config.toml
head_dim = 64
intermediate_size = 384
norm_eps = 1e-05
tie_word_embeddings = true
init = "uniform"
init_std_qkv = 0.0425
learning_rate = 0.0105
batch_tokens = 32768
doc_mask = true
train_tokens = 241100000
Each number is 500 + 25 x the weight over the matrix's rms, rounded and kept within 0 to 999. Layers, rows and columns count from 0. Numbers have three digits each.

# down: layer 5 MLP down (transposed), 384x128, rms 0.145, rows 119-165, columns 0-63
# up: layer 5 MLP up, 384x128, rms 0.148, rows 120-165, columns 0-63
down119:501513512493518489499499494515541470500518510503477474518460485495475449472518468517530482502499510486463484505512509491517521465486508506528479501490526512515462503537474460479470486494480500
up120:512527478529490516477466499516475423480466541523583499508492475489498487508484530521470518508515533515531515545523542476551586504493504478502508495492514447493500512509477516532522504517465492
down120:508492506507509477459513476471498536520515530576485491498526499490510520481529468485483449497528481473471494497527509505433442508472535524544539447546486514490475484466485525456558482533524500
up121:479508516487531532530485478501487547487479478447528505482510483519484508526548515534490514489483524493518496436534528523487467488508509470517507509542509477518511489504503501480498545494485540
down121:512492473489510549520492501498520467509539506493476511525472498489515473505508537487490488574478545497505498507476503465491547466471499495527488542531457510500487489555502518522479463493477464
up122:526514502520500465486459481495542475523493534465545530495513530499484484488489492501513471501522521489461498534538497530498507476525504519503499515534476530483527501449499497535510495530499495
down122:552497505504513485484534525475478478492479482519536518522501502476505513506485487467504482544521501512532492499478505521495512531497483465538500482489531412539509488457509521513521471498446512
up123:531482514485514499514464459497518541460537469507516479505504531536481472498527538489522495509492507528530485547514555512500523544510473487491518446468559480456525480516515471454518435504512490
down123:497519440519495481492472493475473518495502496477531542493539452512518486538497454489525483481502504447494481509516436497505524528500508548515510492522478513538516509523521526521540501498478505
up124:488473523491513472474495521506487511507496483499506530489455501554516515510519519500525487474500528548519472492494526508490503489500504507551482482455573499498520463503474526489513423447468466
down124:515522508484532486483498492484485502510487486513493477505549521476511465482487497474507513536471502477518530524498445525514508541536539455472491505519482509502485507516507477475494518523512504
up125:482529516529525525518486529537524514509497493507482513504501508522526476547492469468492556481494501540512505524482528503446445481518524508490503467462498503490463472458506513508501468492512539
down125:522477474496521535466503495510526505505526504438480482437509521491495485527475508505476512509511478512481498513480506520497502495500523509529479520482519587472491511514476481500516511535504480
up126:505487540541535536480482483490493476470466486573460482510521458500467493509543458486524458552471465487517461497500468493476521516520435512544476471489555512471472538478515467523530523472512486
down126:472506534503481464476530481509503497470549511455480500536525558495527494535484453533465464471482513475495523474520496480517515457502499510504528536529450495522512484527503535505488481499532489
up127:493478533530481537482476538523460494514478511530457548471506490502515510525521513502493499517560520468512505492530480510420477482525532522507463491534515531474465496500497509522500536489496473
down127:500520533477520526514550481503487462504536516509493512498515416519448508477515491538543524501517463489485495539541506529544522513519525502475482506515493489485488537548476504461437469502482466
up128:498489527470495488471490473462507479481512524466488483532465502476489509529516506530527474447480511529472521519531527506489521493527488529520501526532521513503530495524514492521488478477536523
down128:488554464510487496497492520482497504492467504515548547456523484436497520484494496483454531512497532495511502480498511514511467526471470497482483477532493492466491512498506481501515519524491507
up129:490465534511467483538472498534503449488517511515508518527490458498486474501534447522554521509453517515495517505490477523493529511513495489533480474495504531515504497490461499483508502528514510
down129:514497512524477510472529480478474486515498536489492486490528534517466512525532520516475509521506493504485441512505549468507456514467500490496463526511470524515556487520523514550475508508475481
up130:504528475529498513533484474501526522524525495491534529486538514500467514478512491500543509501457458528462460532481491482504503512486478503481506475521512484520473509489454510507522517499492489
down130:485485490503485494503516519479517474467492515491496487506540509515485444513471521459486489451505530540487521514510506464519501509518473478513522511544547512497519548495515498497508535496485479
up131:491481463513494537541471493528500533463496449554525508495511538510450495479525531485456519502514523488511513466527506487521488517521511538526486505476482474532495504473483459539543467509515514
down131:486502468498516492517545529546489506513493477469498479501527506487523507508537442495543463442514468542468503488500544482534542489490459505510511484481510500460481502531471472492465515471514498
up132:508520505477521470545492547500490534497468449500504472518516494507511517514516450475496500476465532568471511471497442556512495503507514471496514474511478478529517481585518485490497491524497456
down132:506468485427480551477480507502512513517504513500512490512522474491493467497455513527534481450544491483511524519508529502459507540498487494478520518497468482484475493491506532463518479540521524
up133:510468462456445514495572486481496519541417555529436478476504454517505529478552449448562510524485481520497518485495489531521500510463517416476537521480520523471489485552465546477483481457518464
down133:571520457467475476571501498469498521510500494435536470504471494522524481453530477524471472408504544462477473501547583462523534540472537448455528514480504573540523494483492508470479537454499498
up134:532557543539533493551500482506465524496520484541497500463506465548497453481511520481519488508505458504468516485479478533509469494510470476452504474495497484447453471478517524531510483498492481
down134:454496505514521507499499484477464503519560494471551482510508460467514498493500535515478441492491463532464497503478569545437493486540507496560474534538526449517498530497493514487491502511467502
up135:460499489509524491495515510536462528552507498493518488503491524518475432523519534466500526477506488515513494482505441503486478483492501532513479483492559447495505524477523468493515483467524467
down135:479523480464531496547509499554508483507504537514497470514500468491506487497504495481492461479444541498504502523463490479529516494511461512487474518515514525492512499522518520527493487531518475
up136:529542460485474504482514483495529479478509518528552519468536470501502509581515509509463501527531468523414510497518511459485486510476510541512527508480532532500484527485470509500506538513486537
down136:450471465502481510526466478506524497487514481501502488506483566497513453516500520502503559532458468484546453515497497532507466484531458497490460488538470523524520479476503488516496518463530517
up137:475511522512468536470532507490523510467517523537462499507475511531494541468498526470519493526484488473482516485485523505487479503513459509474500460470496482531513510499485515475501506513495490
down137:464485474468529469467496513478489510482498532495521547484600520528472489518469483506502482489456496511569488471525480468514543514470452464496493500531484540505470491574503520463508519513483501
up138:477506569491496532498502516518496457508468498484499489514490499446474498507487487467544524475527452521453488538466529478461527565535475509511523511512483480492443498509508496504514487475516485
down138:501503506509498529500581506488487510494502510446485489427502510490549525526489474518496522465522502507523490469483504478484517559456485503541545536517504495496448490486505497488530460492487530
up139:521524501504488524499514527538506529497482458497508480545537452517504490480509527520535510515521478476462516527515451533486481554478476492492473551545491515503514513539523520499514468531496513
down139:506521529506477465514507499521516486496495491532500508481474519543510478505470491523530518524482503458547521549487504460477506525485517476499514493509493531518494547483505485490541484499476522
up140:491480473523473476515508506514476480524464540461535513465521510509523535528515501486511480522533512526489523517465509468523501491517496521504471520528551511488504507511489545449487518428536516
down140:475503489517488525518539471497493541533538544491454516478499467492518500488496517471510503502466491469474494479486530461529427456514519518532514511514490507501515503558459468488455523503510523
up141:528503495523466471507509550482479489530485471492507484471463468486516491468525514480467505486506498535519499514531513494512516491495531474528502451476522495471471507468517525493522524541480493
down141:509504461461477509537488517528507556519444518527481480529470491495488484488511467496524519464518482525506514476492510514506503501480525484555498511485493507489482468499482527473509553542490492
up142:499503523476528515510497502459488493497432457477501538520471500466527481470510478454465516522452501514498489501480473506452494534560514505482491483498468499495520531521524512457511504453473452
down142:498518510468461523471529507508505442545494552547542513515482480506518511507492513503495482493501463499513484487503469472490503494514515488461471474498521492487504467483494522518537502528521501
up143:445475507544459485551510553479461510492507506483524520467509473505543488485525491476516493555462491490525521535489496478507493538482490515515526467510452525501513507513514476513519507496538525
down143:506512548507483519514551483531463521520506463453498484477520513486542503527472487514503453432492484518471495464505526538508465504486507509514475528486500463516494529489464551504471497477485510
up144:466530486465487522479483514485506493467475517459476488543535481519468485489456504529512526488489496469520511539501493457480505488491487503492487551524549503487527489511452482513521486484512510
down144:541529495468480467510523508517500526480494465515507500469459480501519473518528472484488504467510514493490517489504505461517502495494507513486526514516520478459482524489516534519480492542513447
up145:479505517511486505541471513554473474519466485514481519495557530483489503473511451462517512460547490517499503524556487477462477505525511476478485527491521486484496516536518496490495508527509502
down145:514531475513483529469469536473507481528538462550502477473482481462442518521479471475516451481538506543481506486518503434448472494520488520537487520505490477548532513447506492485485469490523529
up146:473507504565501536493518497517520502525486477515468497510535508537471480494509460531483471522551519525530518515443524507511512510543482493479450516487495484474484494521507513503456519523495536
down146:530503473494518499503538511485520484503500462469458471510518518522515509434541531508499516565493520519494489450464507521522535471493468504500468502428452459520480506543484516472506504502484490
up147:496495539504466473496540465486506523509523508509533534463516525469527503499504488522495480483503501501478575459517480496488465505492476507461520488514488508503538473536458530536508524481466517
down147:555495520512540531462502459505494484482509471512457521471482497499482475556562459464524516482538483496452526531495473525477492491442490494552538490526502522526529509487480496535514488501554509
up148:518502521480505510492488490468494512478492499478501472472505473506510518532515522478532533535504529498450510508478468489492536499539502519474491507541525504511487494490508513490483491548483527
down148:501514473513500509509516487496472543511446495505498503518486528467461498518499506512450510463464481457493518482471552476517486513451519493533531484481490505490547512494451509530536494458528476
up149:511520527504482513535510538471509496467516547504546471492483510505504551542513496516567463514523524469521504501473519504531433483479478483494527505515500482448513503512517500537536492465549472
down149:478504460489510468559503520503456486465510499513496529539558514531448469528519459502503558438482547557501496468501487454482542488538490499491455515494494526517493526501511482503513489521482491
up150:492529453454498488490506549494515526506476512455505451524535504504560495499479492518469528524509513487447509571528553512496498529547507507504501505541502517483483544498503512539513502566479449
down150:493473514515441461463499502481471518495454452492481496528539524479484476481507519523478536500483484538486525518450500497517505482492479497519511530454492523513485498459490489492485525561531536
up151:510451473491459508575548484528510499468457486517455492532531490512492494544510470499502460496522497537476511472517462539502548486517484516474474483483512489461484446573524501502487522535504480
down151:514502498491548509445474549542482510515446535502531519467508499490496468490482466512503514462484492557469482489484504502510527509493542472479495531518475514482482517452489518486544524507516521
up152:482505476482498504464511518477533546471496534494511517528489452474516494526490495505487499464543497480550455483532419524500508462496494483500508507526504482494472533477514550521525519498464528
down152:505513512533488482559510521496472486493509486450481473495508539464476501508519492525528504485458501510480549507456560506569493494509497496504485481487496512506497494510509468497503519482533464
up153:482500475504511520472522490532466508520467495495452501521491455520484487512491499489534515534510501498507531525516519523508532474489545443476535488569461522520541471505508492490501465508516495
down153:446519492525487496491527536497479457493504507501465524462493513514482493506511524542505483484502535496472522498456475481521485532471497550524433505537462491510495496491499473482536506519495537
up154:528490518526481506500484564474511511520505493494483487520481496482496528498494525510543489491536502474518510491514506459492473505504509494479488494498508488463512495430493502513462514477465494
down154:503483503491502487523459494479508500517484505474505497493509451482490495461520458515483499491534489537481453522531498528521516500545479470531472496522505507515478496492474454488463497498505488
up155:524513494471509503523485456493511470505458477515531523516484507513476475475508527495521514513503532499482513505581490439556565514496527493491481500467504485497485484518489480542501467519481476
down155:536506506466566468430454487499452489533530483524545543544519431468494519500517451489477498559533542503457492486467450532430515526536497519547462492550554514479523469490486480514528515510524523
up156:505529504537508504472487510508477544507471463472471468501538520533512457487481499515504508538528552484486490466507488515487476514541530495509466498473532492487474490484496480462501501515504484
down156:489484491478485496509513485491476472481511512484488513528493468479499520457534500507488546516497488500494510497489530498525515502507514487488485508502511514507507513499479515554483500487522497
up157:502489507453503536513486454524497514502470530548480518509521497519517521539474458511500491476491515552508487533497466512527517498527483503505518443479513492501501475513482531509510496505526462
down157:496538503476481507470499511483495492549515533515514507530513501506460505487509563487517527496509512513485504482483503532463455442516492498497514536498501510481517494461515427522522472521525495
up158:524497483499472490444501486496498482510516544490465486472482490521486481512514530509490499487496523470531490520513477483502502472501481494523516463517491515494498535477479558479537479513548494
down158:492514523486493519551498511498460474517486495510523494479537539480507517504520529469503543460501521520504506526467507468483535459507522483494520457487481523469492525517480520494520514493524516
up159:486494534506560468500492457495497516520441517523468522455524463502539494528470473511515479498504529524491520549482436547525521494549522537463490500497515495465519517540536497506475501495500485
down159:493521526500487505470530510459458484549536489552569494517500499481491528491490476494473529530445506517517482531503523507433528518511458461538487478569490481498472514505519482520469482530499473
up160:495460456466480509530517469459548440525513492553542515471486463502534487514547520537481494518495498513467515458531478488487522523499494498499453527514510523503512472533496492490481495543516499
down160:503491516523497516477513510534491517470480524488461530510479518528479512513480483448522517500489505525529500500476507515513511495531478470527496484471477486508504545491433525514508516492515477
up161:492493483475509529479486515516527487494499498529454523461492521479499449511497469480489503518482463478526491491497490532490500498511493520488524497483512499493475551473489503534514470496489481
down161:506538525507511484516513492527510471476515527509478498455484477505505490498504499494543513582468490474499514483488460548469490485512510541466430525501517494469477505524517476463526459519502500
up162:495473505504476545494507498458543517457480495456497504490499465526494547505466449506506519556493496492542464503510508526504497513526468472550515494482478464552514555507484503519475471486479464
down162:462477470502462471500494516554498524479485492511480486524497480466528484515514505535493519462498545485523510492506456504508507478516535530464472527546432519494466495518551505533500519549444528
up163:498497538504470519509517528505504501489520492484466485498461524512504491490529503529489494540516486497537514512491508483520497508535487487446544482502482471543499491551521515493504434507494521
down163:492505501539488473516533500490506481516476505521516510499504480504532508525501495454486536520522501478508529453511503485491527513460461476495500491465500484481517535513468503500483510511511474
up164:567514495487500518508487462508466491486490511473522483515498449506505525482516481497472495476511514524518468496502490442531520490523476524509490464525469482490532512491476476539506536483500472
down164:506480514517497623549467476476501486520518514519487504523515497507548532507489524510482531423504515509475485490469451481437487502509514441459471459551487459490496531461518490483544492540490502
up165:531510518483476528476493536507502476510491510515465487511507530480486503455492504469510489501546452489549510555501476491493505500525493540455505512549494490492553522501503546514483506463519522
down165:495502509514524494542507525436515455475524471533501542466523419496505475504490492509491493497491499561478519473492517504502531491495500525540461513522478516476488493505520486515537514479482485